{"num_hidden_layers": 11, "norm": "layernorm", "norm_eps": 1e-06, "attn_scale": 0.125, "tie_word_embeddings": false, "parallel_block": false, "optimizer": "muon_variant", "lr_head": 0.00516}
Each number is 50 + 10 x the weight over its row's rms, rounded and kept within 0 to 99. Layers, rows and columns count from 0. The size before them is the row's rms in percent of the matrix's.

# layer 7 attention value, 448x448, rms 0.118, rows 218-248, columns 0-223
094:59 51 33 56 49 41 36 56 46 27 65 44 53 62 60 45 44 71 50 50 40 59 40 51 40 46 74 49 49 52 36 57 41 45 59 51 51 33 43 38 56 64 52 55 65 49 60 49 59 51 46 48 44 37 58 58 44 58 64 55 53 61 38 39 64 63 51 42 56 39 50 52 66 58 51 46 45 68 39 57 36 49 58 60 55 41 46 41 37 73 24 34 31 57 50 42 37 41 37 36 48 51 48 48 23 52 54 33 54 40 61 36 46 52 59 55 41 57 61 51 74 45 49 40 61 73 43 59 31 42 51 54 43 50 44 42 58 53 33 55 35 57 39 43 36 55 56 52 32 46 45 49 39 54 45 46 41 62 56 43 67 68 44 55 47 76 38 49 50 43 52 69 58 43 47 62 65 55 49 44 41 39 50 45 56 40 34 50 50 42 45 60 36 37 62 42 50 43 46 51 47 51 64 50 42 40 39 46 51 36 45 47 36 66 59 37 53 50 62 60 76 59 54 38
093:52 37 47 59 44 49 52 56 47 64 50 61 69 28 55 30 73 49 43 59 58 20 48 44 53 47 29 40 49 49 50 40 63 48 49 77 46 53 36 37 42 63 64 48 45 56 56 31 35 53 56 56 34 53 57 50 46 43 50 57 45 52 62 46 48 64 48 67 42 60 33 70 43 49 40 47 55 31 33 45 68 43 40 70 47 62 62 54 43 41 48 51 43 55 49 42 37 38 58 27 68 37 61 50 51 47 43 51 43 39 64 44 51 68 69 57 56 49 39 50 56 48 49 59 54 54 27 30 42 57 61 48 50 52 48 50 70 62 49 50 45 67 46 50 53 49 58 35 36 60 61 58 48 72 59 56 51 47 23 41 58 41 47 63 52 44 29 48 38 41 64 68 67 55 40 42 61 58 69 57 60 38 51 45 59 56 53 65 53 46 50 44 39 56 42 70 65 48 53 57 50 63 49 56 34 47 63 41 61 52 48 45 57 53 49 41 52 48 37 37 39 50 53 55
091:57 31 52 57 40 45 53 39 74 42 34 45 71 64 57 48 59 39 52 49 48 37 41 59 43 33 54 53 55 65 38 40 58 50 44 46 44 55 56 45 44 41 61 47 59 32 44 51 59 57 58 36 47 57 53 45 46 55 33 44 47 58 49 46 42 39 54 59 68 52 54 47 40 49 48 51 49 62 63 43 50 37 45 34 41 44 59 56 35 48 51 64 42 52 36 51 59 48 53 52 57 42 57 60 54 48 53 49 59 47 45 33 54 53 57 53 37 72 44 66 48 54 44 50 43 50 49 23 49 38 67 44 56 34 45 36 57 56 54 44 34 63 49 53 60 57 59 50 41 44 51 68 44 56 47 46 47 75 68 60 50 58 35 67 38 50 36 71 62 35 47 60 37 50 62 53 39 41 51 67 62 41 41 52 64 35 48 58 53 63 43 68 53 66 63 31 54 36 50 55 56 40 39 33 56 44 42 53 48 28 55 52 55 58 53 23 53 58 54 59 56 47 43 46
093:51 41 54 46 54 65 27 45 52 54 57 59 76 37 51 49 41 56 62 51 58 72 63 62 65 52 47 36 49 52 53 42 44 43 51 62 49 33 53 44 63 75 53 57 54 51 47 36 53 62 31 47 53 72 59 52 54 34 60 50 29 41 41 57 52 28 39 55 61 58 50 46 50 39 47 45 44 37 43 45 42 59 36 47 62 54 46 58 52 47 60 43 40 44 75 28 64 26 56 47 46 58 47 37 53 29 43 57 55 59 38 43 50 34 58 41 57 44 66 57 30 64 33 47 47 45 46 49 53 36 42 59 45 44 39 44 65 30 37 54 54 44 56 47 48 49 65 44 51 63 72 58 64 53 51 44 37 44 43 58 55 50 36 40 60 54 55 46 41 58 53 56 53 42 42 51 35 50 62 53 57 54 69 46 33 54 45 48 56 55 51 34 45 61 26 58 51 41 52 60 46 55 48 50 42 61 41 43 39 76 43 59 72 48 38 54 65 37 57 70 51 62 62 45
095:49 56 50 41 56 43 52 41 64 54 65 42 45 50 48 65 63 66 30 44 43 59 62 58 56 56 48 35 60 48 62 48 50 53 41 33 31 47 48 49 58 49 42 44 39 60 59 57 57 44 58 46 59 52 49 57 60 51 47 50 50 44 55 52 49 34 60 38 79 50 53 43 60 63 54 42 45 51 61 40 69 56 55 46 56 57 59 64 44 79 48 42 30 57 53 53 51 46 54 33 52 41 53 49 45 53 71 48 49 38 45 64 51 42 54 68 64 48 44 60 43 64 36 51 54 51 50 49 43 56 53 63 26 36 55 56 72 47 58 68 43 47 64 49 61 57 49 58 47 46 41 58 28 38 54 62 58 43 56 34 56 59 59 42 66 34 61 51 68 35 39 50 37 48 58 59 44 39 48 57 54 51 43 57 63 61 48 63 34 45 51 54 50 31 32 56 44 50 34 53 39 42 46 69 34 56 48 56 41 36 50 57 53 52 34 47 38 52 44 69 55 47 57 59
093:30 65 52 50 47 69 47 48 75 42 57 38 56 37 56 37 53 39 62 40 56 57 51 56 42 66 40 43 53 51 52 49 52 55 29 53 44 54 62 54 60 63 56 45 49 49 53 43 54 63 46 53 41 24 45 52 47 54 45 58 56 47 42 42 40 44 46 53 52 55 72 61 35 61 45 44 47 32 60 47 61 45 52 59 54 31 78 56 47 40 66 43 40 35 42 52 51 49 65 61 49 47 46 41 60 48 47 43 47 67 44 40 54 58 64 62 42 25 61 54 54 53 51 47 39 41 50 56 42 67 65 50 40 35 33 26 39 40 47 54 45 44 39 61 40 49 37 44 46 50 62 58 40 50 54 61 48 47 50 57 64 45 69 62 56 56 55 54 44 57 41 52 65 33 50 41 51 39 23 52 49 60 47 47 59 51 45 61 69 53 53 36 56 49 22 65 56 51 25 50 57 54 37 40 38 53 50 61 51 69 55 63 55 59 50 45 47 50 42 63 36 71 41 49
092:57 39 60 62 53 68 50 64 48 48 46 53 53 51 48 51 64 59 64 34 55 38 64 64 62 58 53 42 57 35 43 44 59 30 54 53 52 49 56 39 36 38 46 72 40 34 42 39 55 59 47 48 34 49 49 64 45 52 47 43 47 66 58 51 54 55 43 58 44 49 31 65 54 39 52 58 34 52 63 62 50 37 46 54 59 45 52 51 40 44 62 64 48 50 44 50 66 43 43 70 36 52 48 26 49 48 50 55 38 41 63 49 53 57 54 60 62 65 58 56 57 51 61 58 26 49 72 45 44 65 44 63 54 47 44 56 33 45 54 50 25 39 54 22 49 43 52 47 52 58 44 56 65 38 69 34 45 47 62 57 54 53 62 74 67 39 58 37 45 27 47 61 54 43 59 64 39 53 51 60 64 45 55 76 61 53 51 58 64 63 34 60 46 50 62 37 59 49 41 50 49 51 39 51 27 55 53 43 51 59 49 44 56 32 47 54 49 44 32 55 60 41 39 47
096:48 52 21 45 55 59 44 57 45 49 55 55 49 47 60 68 60 46 47 54 50 66 39 32 51 54 66 52 45 34 46 48 57 56 33 67 61 49 52 52 37 57 46 52 36 51 52 40 60 49 53 43 53 56 39 50 48 64 54 60 48 52 40 57 58 57 61 40 51 37 44 61 56 47 60 66 58 68 43 46 28 47 37 65 54 57 54 61 32 64 51 53 52 55 62 37 57 48 48 42 51 33 58 54 71 44 35 58 41 41 45 56 46 59 53 46 53 45 57 39 43 59 39 52 57 46 48 58 66 42 56 58 61 47 31 50 34 45 47 43 60 62 43 38 60 41 68 41 48 53 70 54 49 44 45 53 50 48 36 61 63 37 56 56 45 54 52 54 47 52 57 57 51 25 48 72 63 30 41 45 43 48 64 51 41 54 47 47 52 51 46 62 61 58 50 59 30 60 52 52 58 63 37 57 50 41 50 47 48 60 53 45 47 37 45 57 53 57 54 46 55 62 64 48
093:58 60 60 31 45 39 54 51 58 41 30 56 53 44 54 59 54 51 72 58 74 60 65 47 51 37 65 49 44 44 61 34 61 40 52 55 35 53 46 61 49 57 66 40 49 52 69 48 57 41 31 59 51 60 51 44 60 53 39 59 61 49 30 65 60 58 63 51 57 28 47 35 47 56 47 36 51 56 50 43 56 61 46 42 54 56 44 53 54 44 27 64 52 74 43 44 64 51 40 54 48 22 43 48 52 48 55 67 46 47 54 43 56 45 34 52 51 57 54 54 55 51 49 63 40 49 57 33 40 64 59 20 34 56 43 25 54 61 58 53 42 55 59 73 57 47 37 59 60 54 32 49 57 41 55 44 29 44 63 53 60 53 53 57 41 61 41 43 60 48 58 49 51 52 49 29 69 39 55 39 51 55 56 45 35 55 42 41 65 50 57 64 75 59 57 49 31 50 57 40 52 39 55 34 43 50 45 29 50 46 53 51 50 59 41 43 41 55 51 42 18 47 52 55
091:33 58 52 25 61 61 59 42 71 52 34 57 51 63 46 57 64 52 60 45 41 56 53 44 58 53 35 51 44 62 57 49 52 29 42 38 54 57 56 59 67 29 49 60 53 33 56 56 43 54 58 53 38 52 41 42 47 50 37 41 35 55 50 44 53 63 34 46 41 47 42 37 40 57 60 55 52 49 43 58 55 50 33 46 52 60 46 40 47 48 55 50 71 39 49 47 53 52 42 38 52 55 41 40 49 26 30 49 57 57 69 39 64 64 42 44 62 68 56 48 51 44 52 44 56 41 59 25 60 52 48 50 62 40 62 47 41 44 47 55 54 43 64 45 57 47 60 52 71 47 29 52 54 53 50 41 45 60 54 45 43 39 44 58 37 32 52 46 59 49 40 58 47 44 35 52 44 54 52 48 57 34 46 47 48 45 37 58 42 43 37 48 61 57 31 40 53 60 51 73 64 59 50 52 50 55 62 40 52 40 50 44 59 60 50 48 48 58 65 47 41 47 37 55
094:43 60 53 61 55 60 28 53 39 53 53 43 37 54 71 52 54 55 56 42 44 55 56 53 64 43 55 58 60 38 64 57 46 49 33 49 62 44 52 60 33 62 61 55 49 42 48 55 53 48 45 45 36 61 45 36 58 61 58 40 63 64 43 47 57 51 45 59 62 39 48 51 66 62 48 60 43 43 55 47 64 67 52 50 53 61 61 37 63 50 49 23 36 35 48 47 48 66 50 58 23 43 58 47 42 56 72 50 35 49 57 53 38 58 43 36 30 41 58 46 40 50 49 63 56 54 60 44 62 31 38 45 51 37 48 53 50 48 55 49 39 52 35 49 48 52 62 57 38 50 48 47 55 50 54 67 36 36 36 43 39 53 46 46 63 36 59 54 20 49 56 62 40 39 48 40 47 49 42 56 73 50 50 33 54 61 75 26 58 60 43 72 56 50 47 56 42 39 61 62 52 44 47 58 45 41 41 47 51 65 52 51 53 61 44 66 60 50 47 40 35 49 51 58
101:49 41 54 59 49 58 41 41 52 70 51 43 40 35 44 54 48 53 24 46 38 75 49 65 56 48 62 67 44 35 46 61 56 64 47 54 46 52 56 43 46 40 44 45 45 59 47 57 24 49 66 47 66 56 49 21 48 60 51 32 54 43 55 69 52 52 34 50 56 42 56 44 61 61 40 55 63 53 48 55 32 28 40 59 49 40 36 52 67 58 55 53 61 41 52 40 52 37 60 57 57 66 75 43 68 42 30 40 34 58 40 41 54 44 55 53 50 41 57 45 62 61 45 54 46 56 52 55 35 35 47 50 42 40 56 38 53 55 54 52 63 38 42 37 37 47 56 67 64 73 46 58 36 38 44 49 45 46 50 49 55 40 50 38 55 36 52 35 34 49 51 50 55 52 52 55 59 39 48 63 49 50 40 49 36 65 49 77 56 39 49 57 46 37 48 58 54 50 40 38 39 49 53 74 51 43 45 31 47 39 51 75 48 35 54 40 22 52 50 42 64 48 44 41
094:55 55 51 49 65 69 60 43 47 44 41 61 38 57 42 48 52 67 56 51 52 65 62 62 80 44 56 55 51 44 35 36 58 51 59 40 48 45 52 35 65 76 46 67 45 48 62 40 58 56 48 46 49 49 73 48 46 36 40 53 46 50 55 73 51 48 57 57 63 42 31 50 60 48 55 52 47 46 53 31 61 45 60 57 59 56 63 50 56 44 42 49 45 54 50 59 60 33 33 36 50 33 48 54 49 58 25 53 60 47 45 20 44 63 52 75 52 48 56 50 66 42 36 50 48 28 43 43 34 45 39 48 60 62 61 66 43 44 54 47 20 45 45 42 39 67 43 58 46 39 57 47 47 48 58 50 39 55 54 49 49 54 52 62 56 46 53 50 66 60 39 51 45 56 58 48 37 41 28 43 47 52 48 69 43 44 64 66 55 59 54 68 41 52 56 49 56 51 59 54 36 49 66 44 46 68 55 44 39 48 44 59 42 45 33 34 29 49 52 47 52 51 37 56
095:50 62 62 62 49 38 52 61 60 65 53 64 46 41 32 32 47 51 52 52 46 56 44 56 56 50 55 71 49 49 53 53 67 49 37 47 48 30 62 43 50 40 50 42 45 48 54 51 37 56 52 47 50 34 59 55 62 47 50 58 43 47 46 32 49 46 67 46 37 64 52 42 69 56 48 32 63 39 47 69 61 49 50 46 32 48 53 43 69 44 57 41 39 61 39 37 44 43 47 51 49 52 55 50 57 59 48 62 55 52 47 55 48 74 50 41 44 43 54 39 58 55 35 52 47 51 73 47 50 54 42 30 54 70 54 41 41 43 46 50 54 69 54 60 52 56 53 48 50 47 58 58 58 77 45 47 49 39 46 53 45 39 52 55 37 42 43 48 57 49 46 55 42 64 60 43 27 67 53 48 48 37 48 43 37 48 63 72 52 50 35 65 47 56 50 35 47 51 45 56 54 55 44 46 39 45 49 40 72 53 38 59 31 35 34 52 57 42 32 50 40 49 58 62
097:59 61 59 54 46 43 55 60 51 49 55 48 63 41 61 64 41 50 48 56 50 67 56 58 42 47 54 50 65 48 56 59 54 66 54 56 59 55 52 57 43 42 27 48 56 49 33 40 34 40 67 45 51 62 37 53 55 64 58 39 44 69 47 43 54 51 54 49 59 59 63 53 47 38 41 47 40 32 38 45 52 44 49 59 53 51 41 57 29 46 53 45 58 38 37 36 60 47 36 56 37 56 62 51 63 54 51 42 68 40 42 55 41 66 28 53 64 60 51 52 59 36 58 48 60 28 50 32 50 63 50 23 75 50 59 64 35 59 54 36 30 47 38 62 52 63 49 48 39 49 35 44 38 57 32 44 49 63 36 50 62 69 54 50 50 46 57 62 62 48 45 42 61 36 49 54 47 52 31 42 53 50 54 35 40 66 62 40 58 63 51 52 62 61 38 53 49 50 48 40 59 56 52 54 61 67 49 40 56 39 47 60 55 63 42 41 55 67 43 50 73 58 51 47
094:26 61 29 54 55 58 56 63 49 48 36 42 50 52 46 49 30 32 51 61 34 46 68 53 45 36 55 47 51 40 44 65 53 62 59 46 62 49 64 49 44 62 40 58 40 43 55 40 63 46 26 46 44 44 28 53 48 42 48 63 56 71 73 45 43 54 54 48 72 50 65 58 61 49 52 44 39 47 48 55 47 47 47 50 41 60 56 44 50 64 30 55 47 35 59 45 41 53 43 65 57 74 47 38 63 57 62 38 41 54 46 43 65 39 32 43 45 49 50 47 51 26 47 40 60 49 57 40 51 56 65 37 59 66 67 76 32 55 42 56 44 53 64 60 46 46 50 45 44 63 57 38 34 53 52 56 58 44 43 73 48 58 35 48 51 51 39 33 31 51 61 38 45 51 46 62 46 49 52 54 49 55 48 40 54 55 51 48 43 67 54 73 59 49 67 53 50 51 52 55 44 58 54 45 39 47 63 51 63 52 46 44 52 53 45 29 45 44 58 48 50 40 51 39
096:38 63 46 42 71 44 55 44 48 61 43 70 63 40 47 61 48 44 52 54 50 59 45 25 52 36 51 27 51 51 35 49 42 44 58 64 42 57 44 50 36 52 29 57 46 58 63 39 42 43 44 46 41 51 51 66 65 39 46 32 51 49 61 63 51 29 48 40 47 40 35 39 50 46 38 59 47 45 43 36 55 53 47 65 37 34 51 52 32 43 52 44 63 45 44 56 56 51 55 56 55 45 53 58 43 53 50 55 59 50 57 51 68 52 47 47 45 71 22 69 49 40 49 47 54 41 55 39 52 51 52 49 57 68 67 58 62 51 52 60 46 76 52 46 44 54 44 62 54 45 55 63 38 69 56 61 30 45 27 66 57 54 39 52 46 29 42 72 50 44 42 70 40 49 34 62 47 62 53 41 30 52 32 50 56 37 27 33 54 58 61 52 51 61 56 35 56 48 64 63 54 45 39 50 51 48 29 63 55 51 58 45 40 59 39 66 33 45 51 46 66 54 45 40
094:56 55 53 60 62 73 51 49 53 46 65 49 46 52 61 45 62 56 41 43 51 46 58 57 53 56 45 42 25 50 32 45 53 49 61 39 55 41 55 62 48 42 64 58 32 49 54 58 35 38 64 41 44 52 71 54 67 32 50 44 47 43 51 52 46 56 41 39 42 45 45 58 66 51 35 45 56 53 42 60 43 59 48 45 35 46 37 71 46 56 54 50 46 67 61 48 59 49 46 25 70 61 55 45 57 52 68 52 31 40 60 64 58 71 50 48 27 58 50 35 54 54 46 41 42 63 62 54 40 42 29 76 51 52 55 58 42 43 48 42 49 47 48 41 44 39 53 39 66 58 41 57 24 39 51 58 53 62 54 43 50 54 35 37 41 58 52 57 49 47 36 36 47 59 63 56 44 51 51 52 48 48 34 46 60 68 45 63 61 50 49 42 52 45 52 56 60 68 47 45 49 37 49 47 39 50 58 58 50 70 64 43 35 47 57 39 45 47 66 51 45 53 41 61
094:49 57 41 63 50 62 49 48 62 56 50 59 44 38 55 54 48 44 56 57 61 38 56 56 46 46 43 47 66 52 65 42 36 40 53 47 35 73 58 50 37 52 53 34 37 60 58 52 38 68 55 48 45 52 58 53 49 44 66 47 52 62 36 55 53 64 39 28 63 63 41 53 57 48 60 43 63 52 44 65 48 61 42 55 63 44 47 43 45 63 57 45 65 38 58 63 39 57 58 49 34 50 24 58 40 38 28 47 46 44 60 48 39 38 43 42 50 39 49 47 54 54 35 41 35 34 49 59 50 53 29 49 45 56 42 38 80 62 33 43 61 52 42 47 39 56 58 45 40 54 47 41 53 50 75 36 47 40 48 38 33 43 39 46 54 57 52 52 53 64 33 64 77 61 53 56 60 44 55 40 48 52 37 42 52 61 45 36 41 44 64 64 49 59 38 56 48 54 45 47 53 37 52 59 62 53 68 47 34 46 59 60 51 55 54 37 46 41 50 46 66 64 53 42
090:50 57 65 32 44 63 50 55 55 64 54 38 37 62 42 58 62 50 35 66 55 45 48 34 45 49 59 61 60 40 48 64 45 55 64 55 52 56 52 56 39 56 46 49 57 58 48 56 46 45 49 39 62 49 50 43 53 56 57 55 39 54 60 51 75 48 42 50 56 58 52 60 42 58 55 44 35 46 57 51 58 56 40 53 39 37 52 48 63 41 66 49 67 40 47 45 35 51 45 54 57 42 42 35 52 65 37 61 34 56 55 44 46 40 62 34 65 48 52 33 51 41 40 56 48 69 57 49 30 54 54 31 62 55 48 64 40 48 39 47 42 39 55 68 56 41 42 42 46 47 55 50 58 54 45 30 39 61 45 47 57 33 55 61 34 52 43 40 44 47 46 48 53 36 61 58 38 49 52 55 52 60 41 58 54 54 42 53 65 32 46 34 47 36 53 56 22 47 55 43 62 56 56 54 55 44 46 46 46 47 38 28 35 49 52 62 39 75 66 47 55 44 69 57
091:38 49 56 49 45 40 49 42 41 62 67 47 55 58 60 52 50 56 50 42 64 46 42 58 62 47 77 35 49 68 29 44 51 60 41 38 47 55 44 64 41 38 49 42 59 59 52 54 42 61 62 43 61 55 48 47 46 54 56 61 56 45 53 52 33 62 40 33 67 54 53 29 58 56 47 53 46 53 35 53 52 53 48 36 55 38 24 63 60 42 60 58 40 47 31 55 31 55 67 49 52 56 31 28 39 43 47 49 37 63 45 36 62 43 57 55 59 59 42 57 41 48 45 33 49 57 68 56 40 50 65 59 60 57 53 44 33 65 48 45 51 45 34 42 41 57 48 48 60 58 34 44 54 74 67 60 45 59 43 49 52 57 63 39 62 31 57 46 53 37 46 45 46 62 65 76 51 39 36 41 35 57 51 43 38 63 50 41 48 62 53 42 45 45 38 47 53 59 41 59 56 40 66 37 68 73 50 49 50 51 49 39 59 57 70 58 61 59 32 36 47 39 66 36
095:58 30 51 65 64 49 57 37 29 32 44 44 41 70 52 40 29 41 47 41 49 53 65 67 45 56 70 36 44 64 63 57 54 57 65 53 37 41 46 53 51 54 35 51 53 54 62 59 33 40 55 48 45 63 56 41 47 73 56 69 57 55 56 51 63 56 52 41 45 44 75 50 46 43 41 43 43 48 47 67 69 49 43 53 35 44 54 54 34 44 58 59 55 59 44 63 50 49 64 34 49 43 52 54 44 49 57 40 25 37 50 42 49 51 73 42 46 53 53 40 60 44 39 65 52 60 57 37 51 51 47 29 55 46 47 70 38 45 53 35 62 65 35 41 51 68 38 51 60 63 60 58 45 47 46 57 47 44 67 47 61 32 55 47 47 59 44 35 56 58 46 57 70 44 49 31 53 52 48 59 51 44 51 52 38 50 53 59 55 70 51 58 51 69 74 40 37 64 58 47 49 58 49 49 57 53 33 42 52 53 63 54 40 49 52 29 40 41 52 38 51 25 49 44
098:60 46 53 34 51 56 52 35 53 59 41 44 46 59 45 53 50 40 54 48 64 60 52 47 30 39 53 55 56 55 54 52 43 51 42 53 47 42 64 50 32 66 39 46 41 59 56 60 56 69 39 54 49 61 45 37 68 38 75 57 44 73 36 52 24 44 61 64 50 45 46 73 39 32 64 44 32 42 59 56 46 67 58 49 63 63 61 51 76 43 46 62 42 48 60 46 35 34 74 43 47 54 65 45 40 44 55 49 46 43 45 50 60 47 74 49 38 61 61 62 49 52 53 54 53 47 36 50 55 39 37 57 43 50 39 71 49 48 52 41 51 58 58 51 52 54 39 46 42 45 69 56 62 64 29 46 48 62 61 54 51 50 34 61 57 44 47 41 70 47 56 42 42 61 40 62 55 49 39 39 53 36 50 67 56 54 42 39 64 71 54 53 49 38 66 54 63 55 56 70 63 33 51 45 34 46 56 37 50 52 64 54 45 65 44 49 51 37 49 52 36 40 31 41
093:69 69 41 67 52 71 55 49 67 67 67 52 47 54 51 48 53 32 39 38 51 56 54 51 67 37 41 49 54 41 59 53 56 45 71 53 35 40 52 61 46 49 59 61 48 47 36 61 45 47 37 50 69 43 59 52 51 53 27 36 39 48 67 51 46 40 53 36 49 54 61 46 43 64 63 47 51 49 52 66 57 53 64 67 77 41 58 45 47 43 39 46 56 48 60 65 37 45 40 56 48 36 52 54 33 48 51 49 57 43 50 53 45 58 36 41 41 59 52 43 61 46 58 59 40 36 32 41 62 49 47 45 69 43 64 64 52 55 26 73 15 47 45 48 49 56 31 73 56 38 50 59 48 59 43 51 27 29 47 44 55 45 54 45 44 45 35 55 52 43 60 52 69 54 58 64 49 49 48 45 60 58 58 40 45 67 52 31 40 79 58 54 59 41 47 70 41 45 31 71 46 50 61 37 48 59 42 58 39 72 51 46 36 63 42 53 44 64 53 50 37 41 35 34
097:49 48 66 58 57 47 45 44 65 54 64 48 56 36 39 49 60 57 27 46 46 65 62 55 50 53 56 50 43 77 51 51 66 69 73 49 57 50 36 52 40 47 46 71 71 54 48 45 39 40 45 68 40 35 56 48 40 61 65 41 43 28 62 63 35 47 45 63 53 44 54 47 53 43 47 69 55 56 60 59 45 50 39 45 62 43 17 35 52 59 40 55 59 45 49 69 60 61 37 51 46 59 85 45 56 47 32 39 63 25 63 50 56 39 35 59 50 49 41 53 29 56 49 54 58 45 42 54 57 49 61 48 51 47 40 57 45 52 47 51 47 43 54 36 64 47 56 51 53 62 39 43 45 42 56 66 69 47 71 40 50 54 34 64 47 57 62 42 49 39 57 51 54 47 52 42 52 58 72 56 45 50 36 36 43 51 59 50 56 44 61 50 34 63 50 31 63 56 37 47 36 54 43 51 44 61 46 42 49 45 36 57 54 60 37 57 51 38 45 53 44 46 54 52
090:58 70 33 42 51 44 61 49 55 59 41 40 37 56 47 45 73 45 43 67 46 56 57 47 49 46 42 35 45 44 36 51 42 46 36 34 56 46 44 61 52 46 43 65 52 48 54 49 22 34 47 56 47 55 47 34 64 66 34 61 64 59 33 39 46 65 60 57 32 31 58 31 58 49 41 50 38 48 57 54 58 40 53 68 51 38 64 37 67 44 66 69 65 44 38 60 54 58 60 31 52 40 56 53 52 43 54 53 53 58 60 45 60 40 50 49 54 46 55 40 41 54 48 64 58 54 31 35 41 49 52 48 48 52 63 53 56 40 48 51 55 51 71 53 54 47 31 65 56 56 43 51 44 61 41 49 54 51 56 58 55 47 55 41 53 48 51 40 42 55 50 53 56 36 61 50 56 55 64 56 49 51 50 48 24 43 52 57 54 61 33 37 42 31 51 58 48 38 31 73 49 51 48 52 57 33 60 47 55 45 52 57 40 46 47 48 30 23 46 67 40 63 51 67
089:43 56 58 33 38 42 54 59 52 46 51 52 39 39 44 57 41 39 50 47 45 64 57 59 70 79 44 36 55 37 54 51 48 62 43 60 45 43 53 51 59 53 61 39 52 53 44 58 65 55 47 54 66 60 44 48 44 57 47 52 44 63 46 52 26 41 30 40 37 30 62 58 64 62 70 45 41 37 48 63 60 40 47 60 52 49 56 51 46 49 37 52 60 69 46 48 44 69 42 53 42 59 33 68 57 45 51 36 51 59 62 33 30 49 56 40 48 52 44 49 46 55 43 51 62 49 43 49 43 60 44 42 48 54 32 61 50 46 35 44 51 39 72 36 54 55 53 53 36 67 50 58 50 65 47 49 30 53 60 55 40 59 61 52 47 52 53 46 51 52 55 36 35 59 45 55 51 42 35 51 54 44 54 51 55 43 46 37 46 68 55 39 43 33 52 55 47 34 61 49 59 54 47 49 50 71 59 64 54 51 59 61 59 44 52 64 70 58 53 41 38 42 51 53
095:62 72 38 43 60 54 38 49 32 70 48 34 44 61 38 61 51 64 62 50 54 54 42 53 55 42 50 52 54 55 54 37 42 46 56 33 52 40 49 38 57 56 62 38 42 44 46 44 48 44 49 44 47 52 52 37 64 57 41 54 68 67 49 41 71 51 57 62 59 42 63 38 28 51 50 50 59 52 60 48 62 41 41 56 49 52 55 49 37 40 42 48 44 34 43 38 41 51 57 51 61 53 54 44 55 58 38 64 53 53 58 52 46 51 32 54 56 44 54 39 56 51 61 48 49 42 29 32 53 52 56 33 55 55 33 45 59 43 43 33 56 43 51 54 41 38 66 56 54 50 42 47 49 53 48 68 48 35 51 48 57 61 61 38 45 73 43 55 62 29 70 65 43 51 53 31 32 63 45 37 64 51 32 40 41 47 56 42 53 52 54 46 68 44 52 41 46 43 49 34 54 40 48 49 63 33 52 68 40 52 53 71 56 47 53 45 50 46 46 59 58 65 65 60
091:43 46 49 43 74 35 52 48 49 71 61 39 52 66 62 50 53 57 53 37 35 67 33 46 57 37 43 58 36 36 50 70 74 31 44 40 36 57 22 43 48 31 60 29 58 47 56 49 38 50 61 31 43 35 44 53 52 57 46 64 32 49 43 42 33 64 36 35 38 51 56 48 61 39 49 42 46 63 46 64 48 46 52 49 61 53 33 42 36 56 53 59 31 40 61 47 38 52 53 47 48 39 52 51 68 40 41 70 56 39 59 46 50 60 66 48 67 59 69 58 52 67 63 42 47 65 38 65 67 45 47 44 67 58 58 37 51 52 55 48 51 57 62 40 50 47 45 48 66 52 48 56 37 30 46 68 51 38 63 62 53 72 57 57 57 52 39 44 42 54 51 76 44 46 36 38 55 53 49 47 46 41 34 46 59 63 46 40 64 41 36 57 36 56 67 48 53 41 56 51 49 43 53 45 43 53 42 41 50 39 57 58 42 52 46 32 45 59 55 35 64 51 55 41
090:75 45 56 35 45 45 54 55 48 47 48 44 47 47 58 48 40 45 25 61 41 46 54 34 53 46 56 64 53 38 31 39 46 50 39 50 42 41 49 31 52 52 52 38 58 50 49 60 68 65 42 30 49 62 50 49 45 48 55 30 59 55 48 53 57 46 43 50 56 45 53 49 50 43 53 40 40 60 54 60 43 46 57 44 48 40 49 59 68 57 61 64 45 57 58 47 54 56 67 49 57 53 47 43 78 48 57 62 45 53 51 56 31 64 54 48 52 57 55 34 56 58 79 51 76 67 50 64 50 43 47 50 66 41 48 52 51 38 57 26 46 44 43 51 41 49 45 58 41 35 51 57 47 30 63 55 73 40 48 48 53 54 53 36 49 45 48 45 34 46 48 55 44 83 50 42 58 46 43 58 50 54 47 61 64 39 47 68 46 44 53 40 42 63 28 49 42 26 50 40 43 75 41 58 53 40 36 52 42 45 70 50 36 48 47 47 43 56 58 49 63 68 51 27
098:20 48 66 45 54 43 59 59 51 38 40 44 45 57 60 36 47 42 45 45 36 35 39 39 57 45 44 56 47 44 56 48 60 47 65 40 67 50 39 42 33 49 53 55 39 43 37 53 49 52 35 48 35 34 57 47 39 39 36 50 53 44 53 33 50 53 57 43 37 52 57 51 16 60 55 38 52 56 51 46 39 54 37 57 49 51 51 50 72 53 57 47 51 40 45 54 57 75 55 51 55 62 44 48 70 63 58 55 61 45 55 45 56 40 41 55 70 62 61 38 48 52 61 44 45 54 50 52 42 35 59 50 51 53 52 52 67 57 64 60 73 50 59 53 35 46 40 55 23 37 59 53 51 39 63 54 50 65 45 37 50 41 45 63 45 39 48 55 44 61 43 50 45 58 42 43 61 53 57 56 60 56 66 38 60 49 65 49 63 55 38 26 38 48 48 52 50 47 36 51 56 55 63 35 54 44 64 45 62 62 53 62 44 45 40 49 58 47 43 38 60 44 52 43